From a checkpoint of a small transformer trained on Wikipedia: 16 layers, 31.5M parameters.
Each number is 200 + 20 x the weight over its row's rms, rounded and kept within 0 to 999. Layers, rows and columns count from 0. The size before them is the row's rms in percent of the matrix's.

# layer 3 MLP up, 1024x384, rms 0.103, rows 404-440, columns 0-191
110,195,191,215,191,220,175,198,197,215,198,216,199,228,179,200,196,235,201,201,157,178,219,188,200,184,208,199,203,207,217,182,182,199,237,163,200,206,200,208,175,177,189,211,215,217,212,228,179,209,194,140,212,210,222,173,136,187,205,216,153,195,189,183,228,204,205,206,225,204,190,187,200,164,209,173,183,193,156,192,239,185,220,199,181,212,183,208,191,219,214,199,230,188,188,198,212,190,210,187,176,225,211,206,214,191,190,174,170,238,195,203,223,213,219,194,179,180,219,185,192,197,172,182,205,210,219,189,213,197,161,199,206,191,197,211,214,202,188,195,219,197,201,193,210,215,180,160,198,212,212,223,187,185,196,191,175,243,181,204,185,175,201,206,206,205,162,207,182,217,230,214,225,229,203,198,190,199,218,202,183,214,202,247,205,229,233,252,189,197,195,171,216
102,194,193,217,218,196,180,177,183,179,202,217,186,215,186,242,219,230,176,226,192,232,180,204,237,190,171,190,197,172,178,225,172,167,217,187,215,220,202,194,191,201,188,161,212,211,201,182,171,194,196,173,184,183,201,183,187,214,197,197,180,199,217,180,211,208,189,204,203,228,222,216,180,185,208,182,210,227,187,171,199,229,181,178,207,207,184,174,187,187,171,219,204,192,200,232,228,243,209,147,165,198,239,206,190,187,216,207,211,175,216,159,169,213,228,207,189,182,193,192,183,167,190,196,197,195,195,158,235,213,230,192,215,174,187,194,219,204,227,225,235,207,205,199,232,185,194,215,196,185,185,189,219,205,201,173,206,202,204,178,173,192,209,212,220,171,199,191,200,202,171,210,206,253,218,217,151,209,212,220,223,155,231,209,220,215,200,164,186,191,265,182,201
094,186,217,190,189,201,199,199,235,168,200,172,197,195,228,192,204,181,200,183,215,184,199,219,209,178,192,171,214,197,211,193,238,166,218,198,194,208,215,187,210,187,198,176,217,185,214,223,199,200,179,171,244,163,193,231,202,191,197,219,228,204,180,214,210,220,180,210,165,230,262,186,191,206,175,221,229,148,242,204,216,189,233,207,197,171,230,203,182,197,208,169,220,187,188,192,226,222,190,200,203,161,168,205,214,222,202,180,210,228,214,190,210,166,225,192,209,219,165,210,202,206,226,189,209,227,217,191,227,204,203,205,217,215,216,185,190,199,160,210,169,187,203,201,189,190,190,222,199,233,219,157,184,207,192,177,199,210,211,208,176,221,222,183,200,200,235,206,220,209,230,212,193,199,208,184,180,169,190,172,173,205,221,218,199,197,201,219,191,183,208,176,172
083,202,187,208,196,189,223,185,210,176,197,211,204,172,161,180,176,201,196,183,191,168,206,184,193,225,200,205,200,181,258,217,227,204,189,200,181,193,193,193,210,194,216,165,227,189,169,211,198,197,196,218,189,206,196,202,232,197,198,186,209,187,205,231,172,210,220,193,210,215,196,204,198,181,192,184,212,184,206,186,217,236,238,172,183,183,195,248,154,254,205,192,194,181,205,233,201,166,179,211,149,207,196,210,190,212,182,150,189,157,218,204,180,160,187,188,178,173,242,176,188,210,201,207,206,192,194,178,204,212,188,188,190,191,183,206,215,164,171,229,191,206,212,221,193,224,194,194,199,192,203,173,195,223,191,213,224,213,172,195,203,194,169,189,209,200,214,192,209,192,175,212,171,242,212,213,209,251,161,158,197,213,203,172,219,206,231,203,230,148,234,220,223
112,193,225,174,192,221,185,206,154,174,197,164,193,214,178,186,173,207,225,169,225,207,201,204,226,197,171,228,212,186,219,187,202,212,185,199,213,187,216,183,220,238,174,231,221,204,215,213,170,196,197,194,199,205,202,198,163,190,172,217,221,159,214,253,214,224,193,194,179,234,191,194,219,223,186,220,225,158,204,198,184,186,210,193,211,209,210,196,217,183,227,181,193,172,216,187,171,188,182,212,193,223,197,176,226,184,215,206,197,203,195,197,197,165,192,183,198,174,221,218,179,210,179,245,201,204,232,213,199,205,193,201,215,224,202,182,181,187,192,207,180,179,193,215,213,191,194,173,214,188,214,191,162,191,178,184,161,176,185,204,202,161,195,208,183,212,201,197,227,239,194,227,206,219,172,206,227,231,214,150,183,176,217,191,193,206,209,221,207,220,192,210,197
103,222,193,215,217,214,183,245,220,184,165,173,189,196,166,230,184,184,205,176,237,204,200,187,213,176,238,210,189,188,177,199,195,168,171,211,195,193,190,164,220,192,191,206,197,195,193,173,192,201,210,220,203,180,205,189,163,183,234,212,202,196,200,186,225,196,168,209,226,175,191,209,202,203,220,207,190,212,192,190,233,165,212,196,202,189,216,207,199,175,187,229,166,212,195,226,204,220,204,173,199,200,198,216,210,154,171,229,143,184,180,222,189,215,189,189,207,182,176,130,203,201,203,209,185,211,213,183,181,202,221,197,221,193,172,233,248,198,230,165,217,202,192,184,208,203,190,226,226,209,214,178,185,203,215,209,235,190,182,215,202,210,202,187,192,173,175,204,193,205,213,223,202,193,222,189,229,202,218,229,204,211,217,203,217,224,216,198,195,206,160,229,199
095,207,208,199,206,188,200,229,204,182,210,232,192,196,220,219,209,211,203,210,189,215,183,202,200,203,174,186,190,229,179,197,224,193,210,193,200,194,210,186,226,198,207,209,171,196,205,185,218,231,169,186,186,219,179,185,236,214,229,220,191,227,138,195,165,179,212,192,204,209,238,181,214,215,183,205,201,200,181,186,197,218,199,197,221,191,207,204,195,190,220,193,204,198,216,211,174,212,219,201,212,193,201,224,195,210,235,191,199,184,193,189,196,229,220,221,177,222,203,241,193,220,210,204,163,187,252,212,202,222,229,195,231,172,171,220,224,156,206,210,229,218,159,172,195,196,222,202,209,171,200,180,227,194,212,207,203,190,224,204,237,200,200,185,234,196,235,160,203,248,181,181,204,223,198,186,216,195,197,229,207,195,223,197,201,231,230,231,230,195,173,215,190
101,200,214,220,213,223,191,180,217,206,203,230,201,226,222,185,208,225,222,174,231,171,229,201,180,187,215,183,200,192,187,221,206,207,216,204,178,196,199,239,230,179,200,227,206,234,210,173,208,185,214,193,173,190,220,188,182,192,197,210,204,177,192,208,187,232,191,214,224,194,240,206,220,181,196,169,237,162,203,187,184,200,160,220,216,175,229,189,202,217,202,180,207,223,203,215,229,166,212,192,210,217,196,194,203,176,206,211,215,210,168,217,204,178,195,191,193,217,234,215,194,207,213,229,201,232,207,181,182,195,213,188,200,190,214,156,217,206,171,222,162,208,176,178,213,186,175,157,211,201,200,241,190,180,195,202,233,210,213,210,206,198,232,198,191,198,159,185,195,214,215,152,224,185,186,174,205,195,190,212,208,207,234,179,193,181,227,185,190,200,225,228,197
098,178,231,203,203,180,238,187,221,210,217,209,193,188,213,182,218,241,231,262,190,196,180,195,200,226,200,204,209,193,199,249,172,202,202,211,196,207,205,205,195,227,247,200,210,171,198,241,203,186,218,236,195,219,191,235,217,226,193,218,221,210,199,224,197,177,223,181,224,203,234,201,192,230,213,188,182,205,234,228,218,201,191,165,196,215,199,213,192,236,189,188,219,201,201,223,204,212,233,227,248,188,158,186,182,189,183,202,206,202,213,180,205,206,201,184,172,160,180,250,181,202,217,210,171,194,210,203,201,161,204,201,196,204,253,210,199,185,177,200,195,220,175,194,217,202,155,204,205,183,215,195,197,206,224,181,190,174,232,181,221,217,197,231,197,218,217,193,222,191,205,201,204,194,184,194,173,170,217,183,244,195,230,204,184,165,219,198,208,192,189,230,163
094,203,201,206,186,170,206,213,150,189,166,196,200,171,221,181,210,200,157,214,194,180,181,193,165,206,179,231,176,211,205,191,200,148,205,168,223,194,190,187,238,212,180,174,236,225,210,187,189,209,186,217,188,155,192,179,199,189,198,177,194,223,205,145,156,179,163,199,230,220,223,167,208,172,186,210,215,194,208,208,254,211,200,198,190,191,198,179,184,194,228,199,173,211,213,210,223,210,175,200,202,171,184,172,215,214,201,156,209,207,227,184,203,206,234,234,218,212,215,223,174,191,220,169,217,226,229,166,177,209,211,205,219,203,187,172,188,196,191,180,189,203,209,206,197,195,188,189,210,212,181,210,172,188,194,184,170,189,192,202,224,171,178,218,212,173,206,168,174,188,187,192,198,194,215,241,192,190,191,223,173,217,183,226,167,216,233,189,215,162,195,172,173
101,193,212,219,202,215,182,216,189,201,211,209,199,204,186,220,211,229,187,189,190,190,224,210,203,252,190,207,235,194,228,211,222,181,181,205,195,220,184,204,178,198,217,185,194,190,216,216,196,191,230,182,208,228,188,176,196,149,205,178,194,199,180,208,205,172,217,220,171,188,202,189,230,218,249,195,176,199,199,207,223,212,184,174,189,212,200,199,222,248,209,250,176,204,195,186,185,194,221,195,199,215,211,196,225,220,204,231,205,172,179,190,236,232,203,166,202,237,207,215,178,183,168,217,212,189,188,178,238,205,219,223,219,206,172,200,218,193,189,210,205,207,216,190,160,200,198,206,189,171,179,230,194,166,180,223,234,178,155,239,172,164,188,162,211,217,196,159,241,155,223,219,200,227,220,214,200,200,159,168,186,195,178,189,209,214,185,183,211,228,187,228,159
108,153,180,185,197,202,202,185,205,205,227,174,206,199,221,210,219,220,201,239,204,188,192,177,185,211,188,173,198,219,250,219,187,231,211,230,188,187,213,180,208,190,185,224,204,218,187,178,166,204,222,225,156,204,181,196,246,190,180,206,248,177,205,161,221,206,213,241,201,211,183,222,227,207,214,231,217,186,225,169,212,225,221,175,187,215,226,252,201,175,196,210,232,212,212,209,210,208,180,208,198,173,188,178,217,230,182,212,175,161,173,214,203,216,187,197,204,170,234,203,212,194,212,191,198,224,217,230,196,198,205,145,190,240,216,190,213,198,217,189,221,210,199,184,225,154,210,216,189,224,200,196,219,192,193,207,224,167,185,183,198,190,185,212,213,159,210,181,200,214,197,182,201,184,183,233,219,208,190,192,203,235,199,195,198,204,193,201,213,201,212,243,178
101,188,233,211,196,208,239,179,201,216,188,206,143,232,202,193,211,186,190,214,174,185,184,189,197,214,230,195,182,163,184,195,211,205,219,161,227,214,228,198,210,158,212,206,188,221,174,193,209,220,207,201,213,199,163,176,232,202,171,199,191,180,191,228,172,187,214,186,187,197,231,202,189,183,243,226,190,194,196,199,189,186,192,196,211,146,206,197,219,182,238,225,218,161,176,212,188,223,202,195,198,182,234,177,243,211,224,211,210,168,247,229,186,184,180,186,218,179,212,236,183,196,200,196,175,205,208,206,197,210,195,197,209,210,187,192,180,219,187,202,187,237,204,204,196,235,205,214,206,237,208,186,192,199,196,234,180,223,188,203,171,168,202,180,204,196,192,167,169,200,182,213,190,203,213,167,192,199,193,195,194,162,214,196,250,219,187,210,228,237,190,196,202
103,208,197,201,163,199,175,247,180,186,200,197,214,223,182,181,149,177,190,176,157,207,222,198,194,221,194,176,204,169,186,169,204,208,196,212,177,215,215,202,162,175,191,181,208,214,198,221,201,181,189,209,202,218,217,150,212,216,206,199,190,196,220,213,192,188,211,181,218,194,214,184,168,202,207,235,238,205,209,194,171,197,197,256,213,172,180,166,227,202,167,240,212,197,194,220,227,171,208,194,194,216,196,170,176,220,226,203,196,213,192,221,234,190,210,210,245,198,164,186,193,204,166,222,172,179,186,217,170,189,208,213,196,151,186,194,211,184,203,197,230,201,189,198,220,202,211,195,214,209,208,188,205,241,209,204,208,221,186,176,206,188,239,194,157,228,176,177,223,195,226,189,212,188,169,203,192,193,170,201,189,212,208,172,169,214,212,176,207,211,215,191,212
089,217,224,229,236,202,200,209,189,200,197,208,187,221,190,238,210,211,225,199,176,200,237,237,213,219,194,206,183,192,233,196,195,179,182,210,157,213,192,203,177,190,226,196,200,210,206,190,191,213,206,230,208,189,227,179,197,172,207,178,215,210,185,167,212,168,211,215,218,218,191,211,191,211,213,214,204,196,205,217,168,160,216,202,211,210,194,222,190,192,182,205,206,181,228,190,178,205,211,236,217,197,222,223,190,251,185,207,198,217,200,157,159,183,216,188,179,171,190,202,192,175,210,240,175,161,207,217,186,216,215,205,179,190,174,222,214,214,223,193,180,209,180,206,223,179,179,180,208,200,170,212,227,187,252,236,223,198,198,183,201,183,211,218,211,197,204,210,222,212,227,174,218,208,226,159,200,205,206,173,204,183,223,192,215,219,220,191,205,180,184,194,173
096,184,181,211,205,175,215,193,207,201,213,181,188,212,180,186,210,217,229,180,186,223,242,202,190,201,234,231,201,179,220,208,171,207,205,158,202,211,196,201,219,202,198,167,219,200,224,207,189,179,211,177,226,217,206,165,228,167,227,200,201,211,197,202,206,192,236,180,189,206,197,231,197,192,232,188,221,239,199,225,225,179,168,194,168,194,187,217,214,157,190,153,238,174,190,128,199,205,198,181,205,196,186,194,182,218,211,192,190,216,168,146,197,168,215,214,177,175,201,173,148,216,197,221,219,169,163,209,181,212,192,197,193,186,182,204,219,231,193,216,217,194,219,222,181,216,184,199,193,208,212,236,196,227,209,201,208,225,203,167,171,197,201,215,197,215,186,214,168,231,189,231,211,210,220,195,248,159,187,208,187,237,192,220,177,173,216,169,209,195,201,167,210
099,187,182,207,189,178,186,201,179,202,186,193,218,211,202,192,189,167,210,198,228,182,194,208,207,191,219,231,197,178,197,188,221,211,215,179,165,184,228,229,205,209,236,204,227,188,220,191,213,200,204,202,200,203,177,207,211,235,216,207,182,201,212,164,217,232,203,194,213,186,197,202,178,208,224,200,202,189,219,207,171,188,188,220,192,192,178,170,197,167,203,192,226,198,222,221,208,228,182,196,189,221,216,203,200,187,178,158,200,219,208,187,202,201,188,191,209,246,189,186,224,227,216,175,168,226,208,207,212,211,186,220,228,207,185,233,127,204,216,174,188,221,216,212,188,207,150,208,178,229,205,188,205,192,178,188,193,199,219,207,184,198,176,227,225,178,188,194,215,189,205,207,203,209,244,171,190,192,214,200,213,204,204,205,234,182,199,154,190,198,223,229,187
107,225,196,238,170,204,167,198,220,187,196,184,217,212,217,183,225,194,215,200,227,210,203,192,177,243,204,200,223,215,183,156,223,190,197,191,188,183,206,221,172,201,216,215,173,184,206,176,185,215,200,237,220,237,187,213,201,193,195,159,199,199,184,206,211,207,160,227,198,224,216,206,191,159,212,235,220,197,208,235,206,186,181,224,216,177,190,144,230,183,196,191,225,164,201,165,196,229,218,177,193,197,180,178,179,170,202,228,163,200,174,209,234,192,223,199,207,200,210,198,233,217,191,218,193,193,175,199,249,180,196,215,198,193,168,174,207,202,224,205,197,180,212,240,204,200,216,230,206,186,175,211,207,181,162,178,184,176,164,219,204,161,197,200,208,184,189,205,228,235,204,197,226,209,206,204,179,213,198,219,228,198,161,175,202,225,227,200,194,191,195,201,203
099,216,192,216,233,210,189,250,177,233,189,193,181,173,199,188,217,197,210,206,198,203,214,174,167,209,179,191,190,216,195,202,183,201,226,177,247,172,202,181,179,190,202,200,189,214,198,249,220,162,219,210,213,194,185,207,211,199,186,212,206,204,188,185,207,191,218,194,195,163,189,197,174,198,198,195,141,227,223,189,225,209,209,195,169,184,194,165,209,210,206,186,189,204,182,206,184,194,256,187,249,181,199,218,196,212,220,182,239,191,213,203,198,184,179,228,163,210,196,206,204,212,218,189,163,237,188,209,192,206,189,223,169,193,188,191,207,196,207,220,210,191,198,169,191,181,190,218,211,187,192,209,234,209,190,173,215,204,148,229,201,225,173,139,196,182,213,199,176,226,218,228,165,208,201,218,196,195,168,228,215,209,179,196,207,206,182,219,201,179,229,220,188
105,209,210,187,180,211,169,202,189,235,218,222,182,183,152,202,176,210,210,174,220,177,210,199,227,187,194,182,191,190,215,199,224,184,215,215,201,182,182,199,177,187,221,164,195,181,203,187,210,161,172,165,228,181,223,212,159,211,161,180,183,182,200,189,252,176,182,215,185,186,219,203,183,194,184,176,180,183,197,228,196,190,213,241,177,201,169,212,212,201,176,220,221,208,191,183,215,183,202,220,174,159,186,163,183,200,205,181,193,207,205,176,206,181,191,187,167,166,170,231,207,206,218,177,251,207,220,195,201,177,207,172,197,228,200,234,220,174,201,181,212,191,162,198,222,210,199,191,214,198,199,213,209,218,193,172,211,209,187,194,189,190,215,212,176,192,195,199,192,223,181,199,235,215,196,184,205,184,181,199,214,223,176,196,192,200,178,231,230,181,213,185,208
101,206,179,198,186,173,193,184,181,192,229,192,190,189,216,217,214,191,228,177,229,212,211,186,214,187,200,201,170,187,193,237,178,173,185,220,221,222,222,220,208,197,198,198,202,225,198,176,230,172,191,201,212,210,209,221,176,215,217,182,169,200,178,214,214,187,225,217,199,200,197,173,163,176,185,217,197,185,253,207,162,200,191,179,213,217,254,213,215,200,190,169,138,198,209,183,209,200,198,209,202,178,184,221,222,193,193,187,178,212,209,207,176,231,191,208,209,165,184,205,204,224,230,158,195,192,199,208,175,192,229,224,218,204,191,230,196,170,236,216,201,225,225,220,177,190,222,209,208,174,157,197,180,226,221,174,179,202,211,222,160,182,203,152,186,235,201,201,164,207,186,178,216,188,210,216,227,195,145,189,200,212,220,200,187,214,216,197,195,202,214,180,216
098,227,224,224,214,169,214,200,184,200,243,181,258,206,187,213,193,192,183,218,206,179,187,221,173,174,217,183,176,217,178,214,179,234,197,187,213,199,235,185,209,204,190,195,183,205,205,218,225,200,219,180,208,209,231,209,182,183,163,220,234,191,207,217,203,200,220,234,213,194,197,189,206,223,221,181,221,242,232,176,212,223,184,184,219,210,212,188,190,182,217,262,240,217,217,207,187,225,221,211,172,195,180,234,186,169,195,234,185,220,176,210,229,218,178,215,192,211,155,173,230,203,230,211,163,197,219,215,216,198,192,188,183,201,184,162,186,183,209,241,191,240,190,199,178,213,202,227,209,218,196,197,206,203,208,186,211,184,202,262,184,189,212,183,193,191,204,190,183,197,199,227,200,223,185,186,210,209,186,211,192,167,197,168,214,197,224,207,205,206,212,161,211
104,191,193,201,179,241,177,211,205,237,216,205,231,202,212,192,212,192,214,169,228,192,173,179,190,241,229,189,181,222,168,192,203,224,181,222,194,223,199,175,172,228,234,173,204,192,189,173,197,183,202,226,204,240,195,148,205,219,208,203,205,190,222,213,183,174,203,205,192,251,209,175,174,205,198,179,199,209,162,194,207,190,209,175,233,235,162,169,201,190,229,224,216,200,170,213,188,177,197,186,190,216,208,158,170,210,187,200,224,180,218,152,213,177,178,228,216,179,221,172,212,198,180,208,188,239,208,208,219,243,180,187,195,225,229,211,194,205,195,186,176,176,233,209,225,186,199,161,210,199,239,179,197,225,195,197,253,210,207,176,240,210,171,197,233,197,219,196,171,200,190,179,190,217,178,165,172,216,195,230,175,189,165,198,178,249,206,196,205,228,172,223,192
102,175,188,233,189,152,182,169,184,239,205,178,200,195,187,210,238,158,199,190,185,224,223,201,209,180,219,204,181,243,178,172,213,189,212,189,196,209,191,199,229,219,198,181,240,172,237,212,202,202,197,180,177,217,233,183,232,236,198,202,194,187,213,212,204,203,209,232,205,200,174,236,208,176,194,162,194,194,168,212,228,207,197,226,169,210,216,196,220,187,207,183,230,214,219,246,189,243,211,211,199,215,191,189,200,172,187,242,158,194,167,179,195,194,251,200,207,202,189,231,210,208,224,192,201,184,186,203,203,209,208,164,212,198,215,204,194,200,205,228,212,184,203,175,180,189,210,175,185,243,238,184,204,190,207,190,173,224,195,212,196,225,188,211,212,184,220,184,223,245,223,198,197,221,187,227,205,192,224,209,177,185,195,200,217,208,168,170,239,164,199,196,205
097,205,176,145,202,214,166,178,179,198,194,209,171,202,205,194,181,202,200,200,199,184,207,218,193,208,194,189,211,195,219,198,221,190,207,189,183,211,211,208,253,229,211,220,177,209,215,219,168,209,166,191,215,209,205,212,205,187,182,211,168,202,198,235,202,176,189,197,206,234,193,197,204,208,163,183,187,206,162,200,196,172,159,209,180,218,228,198,203,239,199,200,197,165,183,186,194,237,159,207,224,166,178,217,197,202,202,204,171,197,207,202,184,154,184,199,194,166,199,203,209,223,206,155,189,170,228,216,181,208,210,203,188,191,179,134,181,230,197,215,180,218,247,218,215,194,204,213,236,218,187,206,242,200,223,219,163,203,228,201,201,203,183,204,200,194,203,215,204,194,195,187,229,202,223,198,184,180,209,202,214,217,226,215,207,154,171,205,182,229,204,219,201
098,195,203,222,212,198,183,210,208,205,218,200,204,200,171,200,151,171,210,245,158,211,208,216,180,200,214,207,192,174,183,181,222,177,215,168,204,217,208,142,169,203,214,210,227,214,168,214,185,200,186,198,229,189,202,242,202,179,237,179,196,197,206,202,165,208,231,212,200,199,189,208,220,214,204,191,184,208,197,202,209,198,179,202,203,213,175,193,189,183,204,169,193,179,183,247,198,242,210,184,175,210,204,195,175,208,192,216,195,196,211,169,162,187,214,214,200,206,186,193,184,205,182,188,214,204,226,177,164,192,220,207,167,212,233,188,176,182,210,188,206,194,207,194,205,205,244,217,146,203,167,199,209,203,167,201,190,197,185,195,215,235,223,184,203,179,206,203,196,183,156,209,201,209,206,209,182,205,212,155,194,199,248,158,159,187,195,193,218,206,179,199,189
115,205,195,176,168,221,204,232,211,192,193,209,198,214,193,188,228,183,183,202,201,165,188,244,207,226,188,199,201,204,238,171,178,209,200,206,211,190,188,202,239,205,195,191,199,188,170,206,229,195,177,180,204,152,216,220,201,216,218,193,204,226,206,181,184,216,213,212,191,178,177,196,216,204,192,220,178,194,232,222,169,201,172,217,194,139,201,192,221,213,195,203,175,197,170,187,195,199,224,211,180,189,183,212,196,211,183,188,223,173,188,182,207,174,186,233,183,200,242,200,204,208,179,198,180,175,193,225,183,186,192,183,164,218,207,221,177,186,168,215,206,214,181,228,181,215,176,197,197,233,171,246,204,164,195,210,179,153,207,202,220,140,202,204,204,188,203,181,193,184,191,197,188,212,216,234,210,150,195,195,185,189,175,172,185,213,186,194,167,211,188,190,211
116,205,190,182,175,189,201,203,207,197,198,223,186,195,202,200,190,214,164,213,199,193,192,156,185,219,201,213,183,140,173,208,198,182,190,169,210,215,179,207,217,208,186,203,211,220,183,207,200,193,177,182,176,220,218,194,157,187,239,245,209,242,181,201,196,189,171,225,188,215,209,252,183,163,233,225,201,190,198,197,171,178,209,217,231,185,190,202,208,173,181,237,198,177,212,199,194,248,186,180,204,199,208,204,181,202,201,206,157,195,203,228,186,208,220,211,224,202,218,213,201,224,220,214,186,211,209,184,180,192,225,179,207,190,205,197,209,227,179,185,179,178,206,200,198,216,184,208,167,195,194,203,192,207,183,219,189,220,190,206,195,209,179,156,143,204,202,169,207,174,215,202,172,158,167,189,220,225,179,179,210,211,226,169,195,199,204,159,217,225,211,177,198
089,207,195,174,198,199,227,200,220,237,213,182,194,189,193,196,190,201,192,217,186,173,201,190,225,237,178,177,214,205,219,215,203,238,208,205,199,199,199,199,201,196,222,210,204,214,224,174,197,197,220,224,200,185,219,211,180,208,195,184,233,203,184,224,162,221,213,206,206,192,225,173,206,200,170,195,197,176,202,194,206,221,207,181,216,247,185,182,208,176,222,177,182,167,175,215,172,216,188,220,223,249,229,201,185,214,163,167,193,180,197,211,228,178,200,203,201,179,218,237,210,232,191,193,163,214,182,183,176,187,206,198,212,194,202,184,164,192,184,179,190,191,230,193,206,169,172,209,191,182,162,201,198,181,212,185,217,187,220,204,190,193,188,208,222,237,201,179,187,204,202,206,181,209,184,175,224,210,177,221,201,198,232,191,167,225,198,225,165,200,227,161,190
088,190,199,211,185,202,186,200,192,248,227,221,179,168,213,209,146,193,192,201,180,179,179,183,234,184,181,214,206,197,190,233,197,218,224,183,218,194,218,180,202,244,223,218,209,211,220,172,194,177,191,202,185,190,197,196,182,181,255,174,192,167,195,187,203,155,194,228,193,207,247,216,225,219,174,202,221,196,188,210,228,204,176,210,211,206,193,201,241,202,213,243,231,198,193,199,234,178,221,182,196,206,203,223,177,185,229,165,182,188,223,213,197,217,176,205,215,184,207,201,215,212,207,194,218,225,209,229,220,198,231,185,191,234,209,183,212,193,195,235,219,160,185,207,187,169,201,201,181,200,210,197,229,230,184,149,200,204,201,229,213,217,229,195,200,217,206,182,182,179,191,195,188,204,208,196,192,179,177,164,174,208,191,219,180,159,172,190,185,188,213,176,198
098,181,180,200,227,225,173,181,193,234,201,190,197,188,196,177,182,175,199,207,203,171,221,191,199,179,219,223,208,210,213,162,202,210,159,200,201,207,192,187,220,192,231,224,200,220,193,230,215,208,234,202,197,242,165,218,196,196,200,210,211,197,189,156,199,208,176,196,150,201,176,206,196,190,219,175,194,160,191,184,221,222,174,225,194,198,206,198,213,181,210,189,221,198,190,191,220,188,161,178,235,170,196,184,195,194,215,182,152,202,193,211,208,187,188,236,192,168,211,230,204,195,212,215,194,182,209,200,202,198,227,235,195,203,219,181,183,211,194,227,222,208,211,192,182,162,190,222,221,198,223,179,201,201,202,194,180,232,230,196,177,215,203,231,208,208,181,165,217,185,226,184,211,195,198,212,187,200,198,174,175,200,177,215,219,152,198,209,183,184,197,226,189
095,176,233,183,203,166,201,236,182,201,233,217,182,200,200,235,231,221,203,202,204,183,165,192,217,214,226,210,209,173,202,185,219,202,178,239,220,194,209,211,165,225,188,157,236,178,206,196,185,209,208,189,208,202,180,207,216,193,197,200,194,168,205,193,227,215,169,174,192,190,200,214,222,228,184,222,205,240,177,187,227,220,198,188,203,182,193,181,206,222,195,222,196,175,149,198,165,209,195,186,208,200,237,194,228,209,229,227,184,202,231,239,181,168,200,199,162,225,225,174,208,170,211,207,221,209,204,221,205,204,181,212,192,196,202,134,222,205,178,197,181,158,180,175,222,214,169,222,197,194,222,193,182,189,227,212,197,188,199,194,188,216,219,173,199,178,220,224,184,173,185,207,218,184,198,217,180,196,208,195,208,194,212,234,178,180,238,210,196,213,230,184,196
094,210,231,199,176,213,191,201,182,207,193,218,185,210,204,181,192,218,203,135,197,181,225,221,191,199,214,207,174,184,185,209,181,199,204,218,199,231,197,206,207,175,267,238,170,188,211,181,194,245,163,217,231,210,193,189,194,165,203,209,168,221,178,197,208,193,189,150,212,231,200,176,220,200,225,214,207,199,224,215,220,234,191,209,198,161,171,175,171,169,209,219,193,208,223,205,190,186,184,164,215,183,206,190,211,185,186,193,225,183,210,197,209,223,217,180,177,185,190,197,163,195,175,175,211,193,227,181,208,175,216,194,164,222,195,191,206,212,184,217,209,198,209,191,202,174,190,215,191,230,212,189,218,191,214,178,212,182,210,178,191,205,193,184,178,184,180,214,210,172,197,182,214,219,217,215,205,186,214,209,175,213,219,170,194,200,239,225,226,245,206,225,190
098,228,179,176,232,176,204,224,217,146,169,183,186,199,155,169,194,166,194,178,196,196,235,190,169,189,172,220,188,211,171,220,215,213,179,155,172,221,209,206,203,208,230,184,192,213,229,226,222,190,224,205,212,203,192,185,203,199,205,164,195,191,210,186,197,168,172,211,182,207,216,179,185,219,228,171,219,194,196,221,209,212,196,207,168,218,208,181,223,188,215,233,177,187,209,184,183,180,216,203,212,218,224,185,157,189,226,217,206,236,208,203,176,175,208,160,199,178,222,194,201,183,186,175,185,208,226,172,190,203,206,212,203,159,195,214,214,219,193,220,193,211,200,176,219,197,220,209,217,208,201,189,164,210,193,182,231,193,178,185,185,202,208,184,221,186,224,185,201,214,234,195,190,194,191,214,179,248,196,232,207,183,150,199,191,184,225,205,215,187,181,238,210
107,186,229,226,189,194,187,188,225,185,192,169,207,219,198,174,214,213,203,207,198,173,187,172,198,162,219,198,181,184,198,168,223,221,203,212,211,193,185,214,165,208,183,171,181,223,213,234,201,224,222,204,175,210,178,202,217,197,191,198,192,218,186,176,199,205,196,210,250,200,208,209,205,198,231,195,207,182,217,202,195,162,202,194,185,201,205,191,193,193,242,197,194,196,213,193,224,189,224,211,228,200,209,210,188,195,218,227,170,198,228,188,248,150,238,167,166,223,180,190,198,197,210,174,180,237,184,212,218,174,203,205,198,224,199,194,207,209,194,191,148,174,183,209,247,190,185,177,137,179,174,219,208,232,174,178,202,198,183,182,234,250,219,172,209,162,197,156,184,191,196,213,230,166,228,184,210,205,220,198,207,207,200,214,181,203,203,163,211,205,211,216,208
097,200,200,184,215,217,158,181,163,192,188,184,204,207,211,197,215,188,199,210,202,242,189,171,187,200,183,237,190,187,208,163,218,241,205,245,205,179,210,219,201,225,209,188,220,219,183,215,210,215,215,181,171,192,148,204,222,227,196,170,230,173,201,190,230,165,216,223,213,202,244,221,220,201,202,163,175,176,176,163,200,198,208,210,224,218,211,181,211,265,175,158,203,195,214,237,224,222,198,191,218,187,205,218,203,205,186,179,210,175,196,197,195,195,181,203,217,235,177,195,204,191,194,211,204,195,174,229,179,199,223,177,203,207,207,196,219,214,170,205,190,188,203,201,194,173,208,212,221,189,177,193,191,170,202,196,196,159,247,220,178,184,213,185,180,192,204,176,195,200,196,203,196,185,213,227,221,194,214,201,186,165,188,209,222,150,204,196,222,214,215,188,206
110,222,196,221,222,226,204,192,208,214,195,223,229,191,212,184,212,186,197,212,173,201,249,187,198,205,209,202,212,180,191,162,204,192,188,199,226,196,231,204,216,197,194,175,188,190,207,209,213,222,212,211,214,181,182,186,198,228,196,217,187,183,240,220,216,175,222,188,212,213,201,207,191,217,171,212,227,197,239,210,213,219,214,202,176,161,180,203,180,164,168,208,187,216,221,189,210,229,182,232,172,188,186,183,202,183,240,204,164,228,223,185,173,242,206,172,238,206,175,200,195,211,156,198,174,201,203,172,194,211,185,177,205,169,195,208,163,199,182,174,178,196,215,195,208,193,214,182,171,190,165,180,194,211,187,182,212,188,181,203,225,221,190,217,197,197,194,202,192,197,200,209,179,182,211,192,170,218,193,227,210,192,204,191,205,170,187,173,177,191,202,204,177